Weights of a small GPT-style language model, trained from scratch on English Wikipedia: 2.66M parameters.
Each number is 500 + 50 x the weight over the matrix's rms, rounded and kept within 0 to 999. Layers, rows and columns count from 0. Numbers have three digits each.

# layer 2 attention value, 64x96, rms 0.0995, rows 63, columns 0-95
451490517490528524511543493509525505473484361542479502489550538536454505565430445561513499443458604469476475499468596521483505532470475493527506425486584495431524510521542507419442447463434453580581553473475435443498549532498539486504576564482549507501455536506505431529544472479474503506
# layer 2 attention output (transposed), 64x96, rms 0.125, rows 63, columns 0-95
435478574484558552509500489440472429506378566438429543495546479442521523523551529492495544521514497422509479437445536515553483527515490507484504501434487488482461490540512507480431501483536531419514494422576511453588519477533490452512441505475481526440541501481438481457524551529536428547
# layer 2 MLP gate, 256x96, rms 0.166, rows 0-47, columns 0-95
456418400573486497576469463539532519516449512592501456540388477484452488386578489480549488425519539472488508511615502403565451565542517508546519548568435444452474538492504360522497572512527551508488523429533550527542527525551516438453511476521560526546509486533463401435602529438463385535
504480463391584459546492580493606481589515520543467534557447556441500528589420554502525420513529539423514413504479547602529567454424418581507487470492451481449465417508504517458592438461480596441493535477511370549581592407564507476480520524422480505478486594521503456495527460526498523517
501536488520504400576520526419427559527464486522457470524563546545526396610459547391561499564540543590395463445445498511562522490522484437539554542477495455577492565523463516514549480513488568468463466465542515454517381524525441466420547553493585452443490381458509433480630553368557525501
474533526395429558510554494486440540437450544502550460517545483555534474506497530504553587588478599538529391533450393528481575463514531466505474530359477581380575505493567472547487437502506435543502573459509512548493484472519432583527499431436462522494528502428488448487458489487446567575
548478517579489505525508520444511496544433448507492507477500499521535511466552533548395376576547448478427551446467466499554602492574436527500620456589476411531532445454529539585494443529454620538537493488497503480553547497487494500562476432421541445453579500529441429550521497402453516427
448482507436505496447492543443549548478417572475484407450504444475512552548553522483557518441574482527452446497509446527530491579422500522596577455520534524515580462529384564507453523446527530407520441508504539492456538524550425482518507451552388451509515519487504507525491503491472379541
474496484509424457510471546540497395500579490446449443467530557447437484472438482459474424478390515484563523425517549459454493410484544506390536455466438515497595493583514510511512509554456524519502542508498431471514448447464468569472488538514506525474488503529521582467492540551552528567
447560485458490503328479463390453450473492453463459457395552531400487476411521603569397495484527469536494459499522465568519449507533469499478492529498424611514505547543388572464535451553483475505533472517461505477486524495576541519516488516509402524482515565536576465448521458494417503441
577450498513557440636535421617495475515470566532446503421505545507446438496565515424500384479489547544495442557522469484487478399510523505475597557440548482505471505529496543465411470415480437520461332487497518412523397542518516478436512461513521568486429430566448493435507496451488522524
541528457542489479450469463414440486619541444548462467495477462445504458487474435388601431588508516448503445523433515528516505495491477394529524519528438507532589579484546582430456483449503437465531490427579522620498477389493543490567423583531547387455519550464603539487540518457474512492
578415538456525396497505515527498427456448467468503539485509451517548536529454500513478508357521525492488533483560470515475499455500504529545453495518525462527498514495445402617466475495492462474539533510481541477441509497556413558499535500517461529583493482530503499559472458430504468535
523554550495567490479513441423521533548498445505519496473499531487412462510586559541543575495525507432554503449522499513503488554536457562505477539534436450536534495400554604446507442472577483556498413594469483462534462468537541478442471485446511639512459547518494584525523496523522520566
478546456460569474543428460479468511554454534512345326533538532589495537499527559517528498461508555451543590431531409502512522555503552480486488543517537478477532450574487401549389502514484444366459489392586464518542508540631653480511487459515485505385607547507581418566593468514489554536
480517513483606530462539603473465391446521395592524430506388571562487475482486551536511439516493563566523520463461539564590491485518491578470514500530457501451554429535546513494551513416499577530534441488481538504400342464553545521418468503524609416439409538505610400367580558454460570554
597511567592472509564362434462517553588488475568544416463582448520513511483576541552557560498509598565653494504490576509544435429457600393500500591475574523561502551514451505487438533625467556567489500509464549516490457499584507549527453480500509496536446545513499524476546538515485553502
528555478522566586455418502584509484468445444472548508550469543487494492508527612514539517579601476466405539460586505450513554504430456553549568484525406513466450571475556478516427413486486442552466496464533485595413527516518496456454458487462412498460546511542516555500466403447516422529
529469597556519489514596512466441487538470529472537539441450449534447458567455443423497534527487552479440416562430509469561462414470474523508551569523509519553514477548534476599487449486510520574348424561530449445430487530534508520522576583513525489441458388553525499468480433511559510584
581532472490540540495476453463416492566437420563490473477509515506508434439497454384518526501466477506418463488451497456464459500488543494471473489511502467445470609451425438460458578499486511444438552592593411576509516542542485569486501468547557450427474496525567460489523488523477502494
447482493527426412541582513563517409431574519399449509464452514455510485491458505536510446525493438451458507558491377516444509471410512506527528471328526545530461552436536491528459471490391484467555544511428501506468465490542415524597522513450475558491448522561480498454415462447541526477
531512461517438530553578478422466474516487463496505485542537491502550442512460539463524426555529468490450512491458528467468536433591511590457482458478447440453446536516462435492495511539514582477542503522491458515526512421505450494519423461433564447488508504493567538506507533461553506492
491526501588549422556500515496500548430438467474447487500500472476461463397592459474542504493577485539503406525458516527569630540527563567444540520498496490464520541562576428545474496428576531558506482515529499442584468601458472481448487461415424552517606572477400504578562455459601459444
458479497536475482502438446578434498503587427465515502445492506536517517538539449474424466514453471562534526331559504421455508507451460401512540529447547437433526555529432498534401481528448438459509499479531389481487386543494543514568493437479435469590504498516496461456547465512467503543
482604455460481524515467466537491485537475530500417491413553574406532528521421486464481496500564519409548413510504493544477569511518489526483484419455552471488475509562546514575507461527532515630505632562508504505508528487484458510514456468425425482518469504450469446538472472542518451419
497552482504371442542467543471516464484502518472436537437462465487472477495496559530540548437443435483525469544562601533498531481527444506416497491468518516562441551551504526515484507503417623512491481475517558468431449496489448529535513463440494631505505391494479577411498550570432456591
486566516436568461556491547475462500464395490518510499553438533597532459461505510524478573517602487553499534582547528502516502470521416553515545433470431489468452616555424516574545517447454442536543600473470491501408558482464491497536449581496448545631477556487482468530478484521485483546
525566462569477447478404537547499450392468502491422579404540542529423517553476512493426534463465531573643587459422474563460540453515511514514485541487422530415480528566530483535450431507488443510503485577555526477531587492500519454499523465438564493535483623473415517501500477536469541462
517494492514460541496622430548472455524474624489530470488426470495426474469483544565449429420522471522448528490501459517463450439403505476558563414548572549482451466425497451516449493517503540496507467388462505560551589461491473525408532419534367468512481481511506502433503475530530500459
540545561505457505456494531598494450380531537488468491454494461517583502510462502511519491525509521452484509473562551471491387511435533488542435472413447434447594367606515338519437550573489669457574422471561489440488418485457615500472491509515427525503526503467516451531533538513464538479
430543573509567527578483556469561449472521578430478454544516468485430428474438569449412504473483477432573511519493432502494439459539455514582505475492516534543551449482514482510498553450464428504370520480366475425573484393539564554463460407489513512494472591565475467506441516536537418505
536485603443480486514639450527484434420468510448538520528491405458493432470576489429561504515608456460518500525529446407539441499508456418506581584502518424582498473529517486567484485489554459594464579511533501562591522438538518523578527561454445548578485453496437508493548563471483481545
470446454508455540511448516499557420534454495563528555454475420477532498529635518408507510454551455491492379494449474454552537511524437471479546686457573510523499527482524596571521533493516411500498443502479533415444496571462445578516510535475527484554520455426438387552528504441507485504
535510489514490451619525561480471519453426497492535451473523416510556477481557412464452454445515488447454543456461485589551533582416507510537537603606507480455499466403527513535477423537474471559502518518507458461583476514463508452518534489582448573496480425562527500564523460469612426506
568441521526529441613433539552487538468466474522381476571556501516386414483480564475525393535468535560527562455488560481484555483513523524485520565488522545492511482559503491547427556501456474515447455604548446447490531347536458473584496458437595499528568501547535471511558513473497465531
496451493490399544439608583511498470488473456582445505475415437447537589641505508465481540508413502522557477639495563389550480531483544467591446602552539513521516527552545529507441531533504479531455432412541466432458440466479565497502454468514394415514469535569472367545618468407454575550
459481486544481480467566423450498501497483488647499495548473587505536479423464455598490539452542481439476433528547411440518428466528524507457492470447637455459511586508484511552533509483511525476503443476471539492616473446511483517479434459472510474491481549465533430578452529384439510508
447507532490502454502554501585477509519545510505460540495548557560442483525533521465442433396410474576510491477559502550507527450426453576454422474548470489529514495445505469440554495481508527501470546508519505536438510458523408490495530468451547569569544593454437448542508495470490482443
463576599488425442460472468579346461493415379492506511514546559549499511548500511523474483478526506494535529533475525461595581392463460544473517486513471528531472531525517456435457460458500477438505411475516487434501466525540572495534441512516586515517528465517603432396539539388592475461
428459514485561602440630386500478502544469428479481520603448551502447440547541408498520478601637473557377555544508450478577478487460554599477577448471457508430480395536514510554533552467564485508554558473435459456429469570659534588434588558396519411419418532566489510498449546409499521549
421484412552539500622526454556522482636404559428520337512522507502522518450565474478549480574505431415481516552450414567608431569568454515450601536460436498502487510520451476429527511450553593464458479658468474419549526524630519406526502462644609474382528495440472609502569605554533550555
524512583492518516535507507510484414420417490514594505579544477586489388507472485529512554490594469500522527624499515483434556515521511582490547498484541452504486416526515504530534624531565504583525552449433417394490514429580660547567461582478511549438505555525479414502449567428460578483
499505517511429523422503433490487484472559518503494495505420512591480590542540509506541529544436473562490561485462429405562456486449385392512566541496486572443503602422522536507527558466485480461519509494482608484464464490487494534536493545440490494484483473409472525512513474477441469513
515555524488420368474501568462537520533533533435411398385483549441486529535416516479430588535539533560423442558477584477574516514473436490481522452503430502492542469529484465558527518576551508541497422524464522554504397382534426436513411529514495497506565581500548555522542458505446529496
532568505501567527509535503481502505465584575455481490543466441502474491479495508361428579512595404506492456455523476477480553562540488435521517522511525484604491444477566479477510607468505537512451472460477469464516509498565508497492454529504633530480506458462443471532436531537464457497
475544498429469441573494471488401476506536485434415488556586524525519501469407497513558500431470508537543469509418508507505489455530477432494424448452430458583537505646469409547440559518535468446525527524594500545497464508484403536477452478464518475512521506464517543417478497521486555490
478509541452530459538453485544462594491523574610504533510526489474517475439479564556465391448446539426498532491503640590529556548458455544524469436545511523465445499589514497463551482472452554546499582452481498591452590529501497378507400438398377557519521469452500483366444492452426498543
502541499469531463479548556492525483489499486434477458480558512512576564494482475516491613465514514560585463501530424582513479500444447400573481421493508455504521569444505533551576477547465468522594578473459527506498485447529480511568501479546503565507517423509403514424539478550495508524
584430606430555433515461539456548571404450592556479538609497421530533460585520467412551538513568489534449523547494450493453601513527449484486567520485546530486507456474617501492537453459483544535448611430470485507573500492420551487534498415527619463487514528563485497554471563542545492610
451511563510597520510450547506503550452494411647442473524492471570470510523559469560523511521467595516505478518470497418514593572563529573613550561521389526438587524568493530592556557477552450549492459446503516507384498502607526489465566461501517491482477555557519420431417458409520511486
# layer 2 MLP up, 256x96, rms 0.16, rows 0-47, columns 0-95
535464506418547576485495508514457529491543403572530594595520448491435555505484489542491464616481553513423553534392457511495493426464485536474500565474424535471544375547597481515405466602516511386561465543591418471460668425505471584470501567421468435456535525552483591488480513502536487551
555533582521308509536514471463359553397390506559480560518585508508528534467495542581539515517477430540487515512470503508478576490546504488587506462592466519552510523467485527567494458540478416522470505494583563450527470628425561435516647456553575529447532454559527473511574462368480503448
570420508505562560583586362433430629436487553504476456492491496476469488461482456423534521471446542432463449510490459428541553549490494501525524515429508546447512575554596469429489424480421441471411410446517527471522514541587547521477525487517512477513517534492505427499498557422511502501
517533517435616490506500507502545469539449577430415576584489488482478484547449461481581510454537400481408508455384552515553528525542559479532470508462506444494432501498478460573522466502473522507553525409493461482594522452543552504381519492453556584568522434559468533567477472627476461480
539512506445548469495455469476522459471509501492479506386515524521480484480459503520414478504454442463598558555634575534430570498575479565501522553488489433525519450347491537513502457441386596516413484412528529502522551586463502444462504467632544382564498551445492471521556488524538442465
449472421449498516548423503533535480501537542454508477418464505483496439529525497453580392474516489554499487586549558436517470464491531532490486491542522483559474497537500567504418461559535536463452623558617499545530499512498566456446533587563461526429540466486482497442493532458431514483
510471519537600562513581467413417498479500532445530566410471433584478560513551431527477529536572511496516428526507433462590555468459510465446538467495534491595466474548495656428545560518512507512495523473454469522451487531568399520519557509520508604460473546461468437641495582499483509412
495479479416562472348483499407552537508555544522399494438519458394450537429517549489438539452434441506513408505551509647465438465500607473517522532530377515494455443487471442496533488445492566559529476517454565563511564500465467480461494495504471529500519558561575456551592395496446543490
548516551433512533517474502542516514450540581509432527479574509555417470504486505426570489506401472575524557521406520490428424567494449439543449502468498453480545526561587565523467430491470568627492556471553527473519530462446483526381455485498474513474469450506472565551479559620553482543
506504559517421548486434423478409478436530483443470494422521439591463392438574465412547537571488452538481459558568492538530514531530449512506491532499466526444519543523465516433447486437514436531422569510494496477436471484464558512475525471479547537459580450500506488587586526458510558568
501525519533471588490549536507483550464543484507518431533465476514516506452477531469483565524559554477432510575449455524511505563448472476434510507474458542529479577571479513510514518440448499580443479492530522492454542542521560507470496603508436513496537486503474525520549492543492578465
490520486523532549573529475533494507518544580542447492490496494491497591471458470457485456528541474587518487532407523605467564455512545462469571476505481488508519521597470426474488553470457517476502511453497499512487522451486413452552508439455567355546471510435497575493455477557525560508
537528503471487590434474419556419399574586505552603440400470407511536427465546472503492478570408490560599481536532442431519449389554474577557476519480577479464528559528601470393586405462524464501436411527514522507595437592455535537475505563492459593547446541485475504467572522404524472449
382602532432476585418479487537533467426468508469532566491562500494498486509548512559475505495457428455516629579532525514483579431491488535507478443585544478466434483443452599588495426531594508470448540469523524562509568461504516499525502473478365523553454445428500460568529524484485504509
546561556470515537462516627388439465488597538508523546559442498471561474480502503452489434578581469512398529539476424496450567455509501483470544486546527475421481501628526462512508488456503536489576492421524443448357506477582524409524566521478542524391549464543505507538460515501529473497
555507545469475435529426509529473556433531469510558505458520409395420483502542522484507462526444435483447463468541563531519494505296476532499476480479495448441527447450522508560476511555454389470511482613491531472522494450592574488495541597513500553532492437585469473526595490520590401427
427487461452564458566507493523503587498481568519459510438621539499437380499538498522485491515512507511528458511436577548432526460532428542367487399590505473464500540476480489501570461465436490537508446537459488419602473495507498628520460500520547528469396465476563501516468543517539480505
537505429529454529441502500526510469559476555533454430514556465477563522498461508444503528597531481536487413539523478439444495562521527417523494544533421531572548627432538455459480467589482490555546536480494531421576472548471517462537437535599478457519460479518416567490440543461423513486
484518463550410438502547557434510470570616460469441507450472514487483463449522480464551476486490519478557604517580527532474502469530521515519499503520525510538503460459487465513474432504395527497516524497501506430453437478521444505551509551458485507459432425519519582460522568559603432486
416533533547522470507495483509490532440501515528450514535557477540494552481535489563488573576400548472479507549415449581604516458491530490538423429513519487511433541549497389429465540485560513579479474519462492539589392517517514481503494510524497531483521637562595441465506485534504485502
502411422510485520527542482536459527539522551538490514499514546548548519553428479474517413531431457422528488435463537551612415529516556543518621512587484513406433482512549597542527521550509499542479530499515469570489555435513493399476519461509461550566429454551500385475536435479382585554
445469499510476463582390520557497480573526539507443525471477470518480512520551527440433507522534495474488500465535527491447527511500539486466497527450514492453452512470521405527503560515514430530480489523505423399537425496511475536500510525385463397489396525512469568578455510593578490587
561515499464432417502507570444518384484521515567480547667566498510442497469455558509435477467496511428493457535596465484474538416531593482448424502566468461522539541457607543495526460533479416528481511476487547537542536542499539459522556502486513452500461582428462500470426442545454521467
472427517562462448536512535498486421536533440532490421523514521509580491541470425526475528520455537537445596551513486441459418459563497561467420520552519514446486508529478488532597556485528472568517496578511431561517426480453450496479442471470414499501430490589462542493519421508581509554
520498534462574550597479479482439425646415546459567516476428548549522498490488490475502613552602502476458509502540522445462467523538425550586557511539512472451446586561499500462481524433493481461594510428499455557529499580509486539483461533528416454566508518477498483449508487585502463519
608462457531488564489547509426436532504466529447489556603501526458391510531537588419445547592521530562485420406456514536500589420590654483481523610504457532544498536486507452567425532502532530522491462522505512405462509484484538566539482567495616468536588499502372454445585435527497550403
496490485526579523468486520464546543451599526453454471540582516515553457519500525429538549564513535581481520554514445556453433433515581404438509563521388555502549539470567462533479502536480426463500503514527439469567470539467561461590423496517613529514529435508565581514481568495600401555
466614550468380531498429542574480508390635476605462536516507540468522460508495506475495460498399491511545459494510490449445515582549386518377514534515481515497371504562543449508441552602405545543413493497481507515455535454430472451511469539452454505426467488439527529471418463578497490554
549459529519613515504475477458525531471422544489543535525575582454408456432510521533528514502503548499528431431573550532472434537461527458615566554416611497472533467450453486484530445437505421429505507536468479501538581436450556435499466453504448500446493507500553530464476524460495457518
478459466410522449448426508580565506486592500497444521386474523553411540535541490541380514571491482487446476438384539469495590475460486512488433440432532535417452603518495460445476451504377555465482533480522503502566460535431442616506552523463545519547415507473469550492476519590475491435
532481500580509524563511406504415447551542463557481422517431544534416479440477460418583516551532526495447471510519469481443494541479611480516587467443517514486484535537486509415494557456393515489465486499526537536466438467542502484484532532551527509559511495520548599489559560501506450541
455578504542525434494533481557532461451524501516513496475471578523549534548463466562550447453485489567523653472531552532500450485491500511596522483479548447533467516513538545519441366548473547552618589438439541499465452539521506450418466459523437507505528494545454536533501580518553445482
505461476460594522454420563453636576416513464436410506518520556453442428537491522510564494451484563444572504517510526539428465447591522552464529538461490557371561456494500562404425537480571470520471438522517511505492531450520574504458500446503549558530487508524568479432497498347456474569
499568419481530428444498445578517516527565510425554409549567495545475422426532500513601477447521521542584495486534501520488477533474580561578650503435501577451633530455434513572542513414444374474507419593512571527473519471525570506604472498454575522472429561388457511412487497513503495407
472521518483542498431488516419554489491406468562496541579519417436530538482497522529500478437508513510517524547488524595535457435482469549527529460585506551382505496472543544405513525541407475457525339499495484465539537517448507550496460493526382514555464517576486576492552476562507523489
487554504492572514444597488536503521553492543476426544493577537491518470439554478469486561502457492530418537537571469541496466491451455465409457459483536537542489518453478450500488542481507592437509480421536443495537503464496526518541515525483526495471573500503415463531577477513512524490
512458554491536501460503512523409525463423461456545512515531561568498546481492461510607525578482500522513471549535557534509515380488468401441527596485516537450487485423505449490489467454455503395571400433567463505555380532461560445526505541503555470532521413499551435430543517453530489541
414453460483481494508444461465592449521471480537509443561419522510516386475478449549518399500606520565534584494380424425615508514539566507544476503526463531523464579491456397563575449519531506515555493484442521499486464516535634518509584461410549407497536467514449542381521523524493536444
584500515463552482483553555514504510557519513556529409465418515414496539407477387538577440413590417504458518407473541447534551518413516499427495417507464471514454559527635434475469512431592555449492503504617490449537482473566406476414566473605547479491461515566471435526637507503381558589
418479460459436472372578477546582617588566509475426488446515551415526551498553490420477475514460550485506459531515493546507435450477525413518475460433440493443568523450442526502509410516390499523469502603547552520554497588506434469459469524453486570579483497493597583614455467632482500463
417461524517512536470621467476558538501446519540421591459468424434581440533512542584465471480598500389461537535487583458472490477560533528524538524459385544512449517570546468414379439598473556515516541494568535457549527479478486541478450399409461530447509488553491471475534469440581491489
498450445532538555589492424538525486442523494561517505536542468510591421388557594547554466367512485450583585518503481467485459437561444523521541470522505586528434545505468535494517513522469472508508567541493454397525590565436599594510556530515504542492459473552419426494511525453478537532
588511438531455432526461577529511472496549491510457546438501508524471425575465421461449352600526487427487489459426504520466571558453560561491579486529511505421519500480543478574515435501495503584511484485550544468493494461482478512563522544505542523523492512493446424466546492490491530429
509519479507493465526558486442410495560534501454495478555612540531496498542421493425509507505489529573498531502431490576484502489551517443504508574484443520562560491560431445512444538531528512491553488500596521504517423475504468457547457551563556456492502430456486642406532496503521433451
502565477415496473429461567465596447523623408565542539521457570440439540450374556559567446579436390512480488569436637484512456477534393488529472512531513603441473439433444518474518494554517486450563482513491530482493479451500525485510486557512450524527506455497551541594536438498457426524
535474439529570556473601428556515438453544546517459532480556465518557495537493468470537526531531494590452494508453514495508445493551563497509421497448462426500464458475508523447495496436518488472525525463554540479498548565411496509431510447504499482514538535552448495531471515527398523427
593479495553422508513405528436605534523481510534388478459501571505580499553489483544487501474519435432448530450498485460491528489532506527409538597521518518498480512590493489373451429452526531464410438497633533466449520474542445523512559494571531499405525541548477540475520401494489444436
484536512513504569493573470447468511441501517474495475530500478454490517426386596442578510457577456454480561447527519554423541428483528475521448408525429592495476553569530459421490497453398522421445524559540464540472505447483465433537574402439602520519555653475553513613556591458502495397
# layer 2 MLP down (transposed), 256x96, rms 0.149, rows 0-46, columns 0-95
439483478550521451438573536516528535570452529464504481450415515505505506577555512577470522514534417489468459431500479494564514574602515472535576483516579367470380611512423521496594581394509552556517590437405475532523430584538493482469571443518522557524470513446570514443486389524501525469
466463532465563474523442479516562386639511554581529504502433481516591465556482482489516426430557537434478554503436450521576365456541461423428540547486463537497506510482471569460544536462472615493539547522477461544401489512588453413484412517573402433534487548480424422491491519572535539567
604337509447556609519589495514534482471505477493476412423460521470449452551517518549471545446469541405490520572490479483389509529479470504485498475413472528434561507463517467533474513533465561533437462501501507426484496457521538515466526446462506552594589583538636483624458493517471514542
524517424589506490495581493578522472494537508542519475484505520500454432501534522498490603490532520431507480520482433527385520453466448475446530559525497576498578499558572442535507497518461571506486477440517487498516490573609490508519542410632553523480597495420524440472503426412542554578
441508477599436506480507577531486497421544512467440573503471443475412481491526502531596460427512413407609481478471495416460419513459511402443539465450441495524486467417465551465434497547524489460464559549493463408525423481411506434525477504524475486526467463407584372497548475596471512543
514509541475514483448575459471412529588537478522525581502520523583497452590483518553484568531442517440459502467395515492475522492540484528488531604485517493506551495449619498519563555516407450542489386527492475437391454442553457594502479463474561554508460504540462499533534508437490541466
529520434561622525572536520413425534533558506540547530412425460487469551537578464517493499396567526506586420512434455436531569476519484457458523535511539509581488476522464597577461597411517507494531489457539436505474482467551473595482527434513502575495446575424519517584471567490453525438
530518501545509486597583562520438513497452428498581567560532559612473426415471465502516518614492467403548537466493435484407592519440500484465459434539532406489544588446543580573434502529556474509498532447541459450471470515485519483490571499458607416473528460483466535476525471533549565506
560495483453414415520576415458558502499551548544516530478528504534543494552514548388527518433508621520463460436496578480476547475475514491604403531508510426566494488521506525546496470420491521540437447452433551559530465476481533396518478469430415469513399580531583502471443435527571576511
571486523451484431508492461500652464512527487460634500504462539603431453513492570528487531454551498547434490408503469542467521536418497453500459487558590452469554436493595467442502547424435487492555473582423514527534562432571419520471486444535517547560557424503542533490474569528512476516
455515445497484522514501514465412482567572485476463286527491487559494517468530471439560522603499451481439508508423569503547505487500517473493615461503457514521423531485514564467478538492447544585502516448582469555502452541498596535441481477461521524452532547562513509480510509555440515480
543515505471533543519506484425473434461482487486565517572441470454516549525509474546508534507531464476519476505483508526480476495487481558477419544459490484419456512429555563454507464502477563533456531599555524518520559422510564436456497521462473507521441554576490530550472397485475560535
499480427606511551529468467552512513496514539527573578456505586563459494549551390582469562524470519511468400498427506528648446477591485497532441446552412498464429571432423561497517360534417597579467486557445417552381442532465375510561430471544483441497454553493519527502492490555430558482
506445494534503514510573482433432315601536503506467469531568481624446490498544513522481488620484510467473546521530490451472553490508562517418472450514476449478438467462491425531481515449483547552506476473545556334535603570515482580529499569488435468517454519556439503492499512503517532521
542511492533425512525481420501602424551497508509551469540519480414460546457557443550545494407423564515542515424459451444621510531513574490503493574447499485564474576493524541510475587530595410524462527483489553551447566573486520590455408465532501480498565592467486521409572551584475515546
470487485518559534473529527567457447538488510541406536631439527581505400523479443459608538451583538541487449436485523428418566527570500504404593441529501468532474467564509524509545477446534466621565578508525546518546458522487485459502509491566464571582552543507488472461487444486531529523
469473504522486496477483544475508482543410543485511456420491502525411509538484453486401501472567586514412413525463613498513489437543544450526539663512484526560582566457486470559483553546491461500436461509428501451554510549579604532625526500476519478425450482498491430550394482461549504570
470486491508481463509486495445485472501495509428457519573530477519545525447447497549520530577480547493570493501529575514515565480549514547501405453504498478552511380517537585451503449458501504581468456481437624528403523473448432420411387542444549462453493531585502468493504518427539500463
523479512561441448601536501611498473474505539450518654490442522478525530555521487520531433545472492478528500537553509522389527453416535620525512420462538474505449464519507389467471437507446433452553534479498528502469465452517419452517535520537548506407473538500502483433511483426517495491
490501528550593419597501473497411541574521507552458445516589531534496488545546498547560550593475576501471519561457428489581510491512601504597482512514532510466491481552556427498565489501558562559436510575481554598481406541502537564457503503448546489458523570507509462505507537416484521535
560498393485514598519494430475521510554534496574509435468465447506522454560479508515542540449499525420519531411556574469438448516422574560510438542478412448612441523442510483527488565583486426539428527497559428437437520405575576588524494441572585454527439418494557466471486558504445543506
516519510498481515461454476577371554588511420502489547537513498516520469536554458511470489544404424505558510416517493467496508551521530490481507491480560473500477479517534403513424500515517479504507473502503328585553457465451494464521552476552555417552556439528561498511562542489543554529
468501408486504516538463544580561602492513564518407482466509467381524530509506463459549443460457518538488490413441436563464539478505477485467502399570581457497506491467534448566448468489513436558486428491472556442455431527501460498512516540508620480445491517404500500440584492502550522524
541476524465426427464443480502480410542473532489455510519507530432503504410546462453556498548515522516514513544528502633545533496430498494461479547556507595469512526455549467506466548368451502463447452504625579403411496515536527524529466482423511562466436455496552444449525504520489501550
539497448503426485516499486496585683399580499524527547510445515516518471484501458506460438469549458463430502442463515567436553518467603478499466556569514527542536441527528478512472486539548531416543496503492505485536502383540475602512478557525478461438414403551446502503489480536457434537
502484469516433499485516452543483504591439527460505680463424556528417551554524490434449599592522482541548511429479430523486537527501573442531532608451583534414541479530563570590455499436503423564493463604522531509469493548521566535467506537521576481552600478517422379524506510470558501466
476504568512598491499592438516455470555503496572530437481468387523443484520598542433467429470466514545495529494497547481538541443431546518505550412577509513505461484526407490528498506500491628499447392428532532418468567446536534524415507420437449489447470504498519421411497496518504605410
484578616570376446478452495533466582410524491489440663559440521478616552564449587529399501469483420447527499479533514484389496463535463463481483435526582527521436484519446537479566493595479485523470492482569438518569497428505390528468541581452467472450499578509555598554460445529493463589
476515518413491507423544448438475613494447527474607459455470399486540446517555514465559435532525465449456544432447479479443535406492524518508511546514581530446470506423541345422424527609561472513590522426495468541499521473465517567467519513541434432534517482465513572468532501454510461514
502471497447517495444491468475457421440465618552523485519526523487481605419435494496478474457521432504534472516545509461558532512539540509457597595462451501595560558524512459558556510540513521498477529486597577686567562517502587574501528424543474546425451464499424480542463407506481530533
431455536488458546478538535526618463448537533518521411492461481518504451533491521570394462522542439559512557504518537447554540548526466527496462516529512540568546458391542520600469497485522520469501508477587475464497476443474493445461462479509519443506517492466488473573395566460528595517
548528552505588531559562550565461471435511513554534503495507429475553506427516486413476517487521443515475510410462561505495531503527482582494579419546525507498459497382552525545408472533499411492533547379431546606594533510404521516458429508505508553521565524526551571484501518522463501428
563476463401444500422483522491490596393474507406531525555484496447546501446496553518520510470631517529524559548539528520341497491447503480519474522414512518411560549436499634450524475585527422538553517540496575592526438424459570476530487554510495561536518516490496529577503394447497383487
417415492555563486487529519487448385508481528555426383445515465493500565489510492451489467468400564499498538479494455615607557470556473548419459445484485397521538507497499522498486426484512532455423529453631500516535500543498478508381471481468535483506516511637409440449560504420450598482
569505466566470580512452549519461429518558485407521442465463484513424564539523567443544508510518482484505486464469636532518458495465501445571501561520420501560534512546541534500395474505500454468456657486574455558446547582521531472491527483501536506449460503475465495370539534468447496534
435418461482561542427432507456478628481494567472550496499507488499511482489459523537418510542478556452452455514540539513502443509490427519533549521561557493503481486502526490555509413486461442517511413510447482502510416556491518579469582477506487479528513421534573515456493473510499531500
481447490521554574488514528449518660554510511513488533483528522541488406517459417556561470487517475499490464595537488461397566506492482433457571475552491577402468478488518468502516495500469541458539453467584547406506393555534572527557508554504581447607457432476557480509579468575621455460
521452474384434459490493602404651620537460535516516459416490448435544437460460494513436487517521487506469459521473540471474536517598506473563463545506502483520532507524430542558598476475623516470476523526435435652457524503509580534530509525440557425435502540447503542415523531517496536488
436535455514549626576417523541504640449472437460324608469466534478418414592530503491445501470428525415580462499478386516531582499546581517529535505458384536528564466563430548497468414497447443473472447412428540488483445453435555442525453493457398468484451596474521428336464427450480544460
507524444515503481501456500563491447601524506444377429458546502571436526511530493449523486463532561502397501476434477589520464458525423500575486474469487505448501504519447496471488446493453613536416506541473639420374511560483452413423490433491557479499496508518486484514455546552476526532
527517474465488485537474456454486374461495547473555469490526593492504529505529500441504526495452518511466429567584498541572541486462476498551453538531535419450514490486403564561505377425478594469538484433588494503530531533559553521512392502598457525555499470470510501506463554542373532516
477477517479518497551459478574451391555450469517481556483532525540511475539551567517440407449481499450545445586454504618496613522558512478544558519495532496515511504463519526487512555516413420439443546475526450330416641591472535586490514476494491491536531460528499439514474539454432508488
522502520590499479426476455519572420456574495436449474476448459453479485459470526450391574516500399561440440532479511506550605560480522397528535540410489438556514473493495538513523511446504488470484462470484460522533515485461519472553502455433474508524455515499432450494353421584425471544
493512506510521400519533508459429659487546533425505582534572555528478502500505469459573531442440495589489465529552523434462484484508499453502443525523449517495518445585452470522501514570505439521581513538608559461548426471462414506469487535534592453538517476459496561397498537567510502500
490464445561564470520545512499516453511447591467382463506565443559535528445540435453466500543514584549574456390516482581513549600534586426431502467520455460542577481515535549490488371438537525571461520484552435440490486615524426464503536529562644512483523446584494516399466522501519541474
466501528411464486424501484517514510526465536483592512543560519504435469537456501529502434464509573536437515523570517501445521513504480473445494494538463592488582497517448483554479588486520465585438414536444514506486433465506500513476529501465557500427612586517466497492484528526477524535
571486494506512442442493588427478442487564538509388538539495429456573506525462412501447465470507454526486456501539479444448580486527452499401435502515502424496415475516518562482493474437579530564586577470391528343491507470517453533467532533472600532550475515573498490410499408497603483464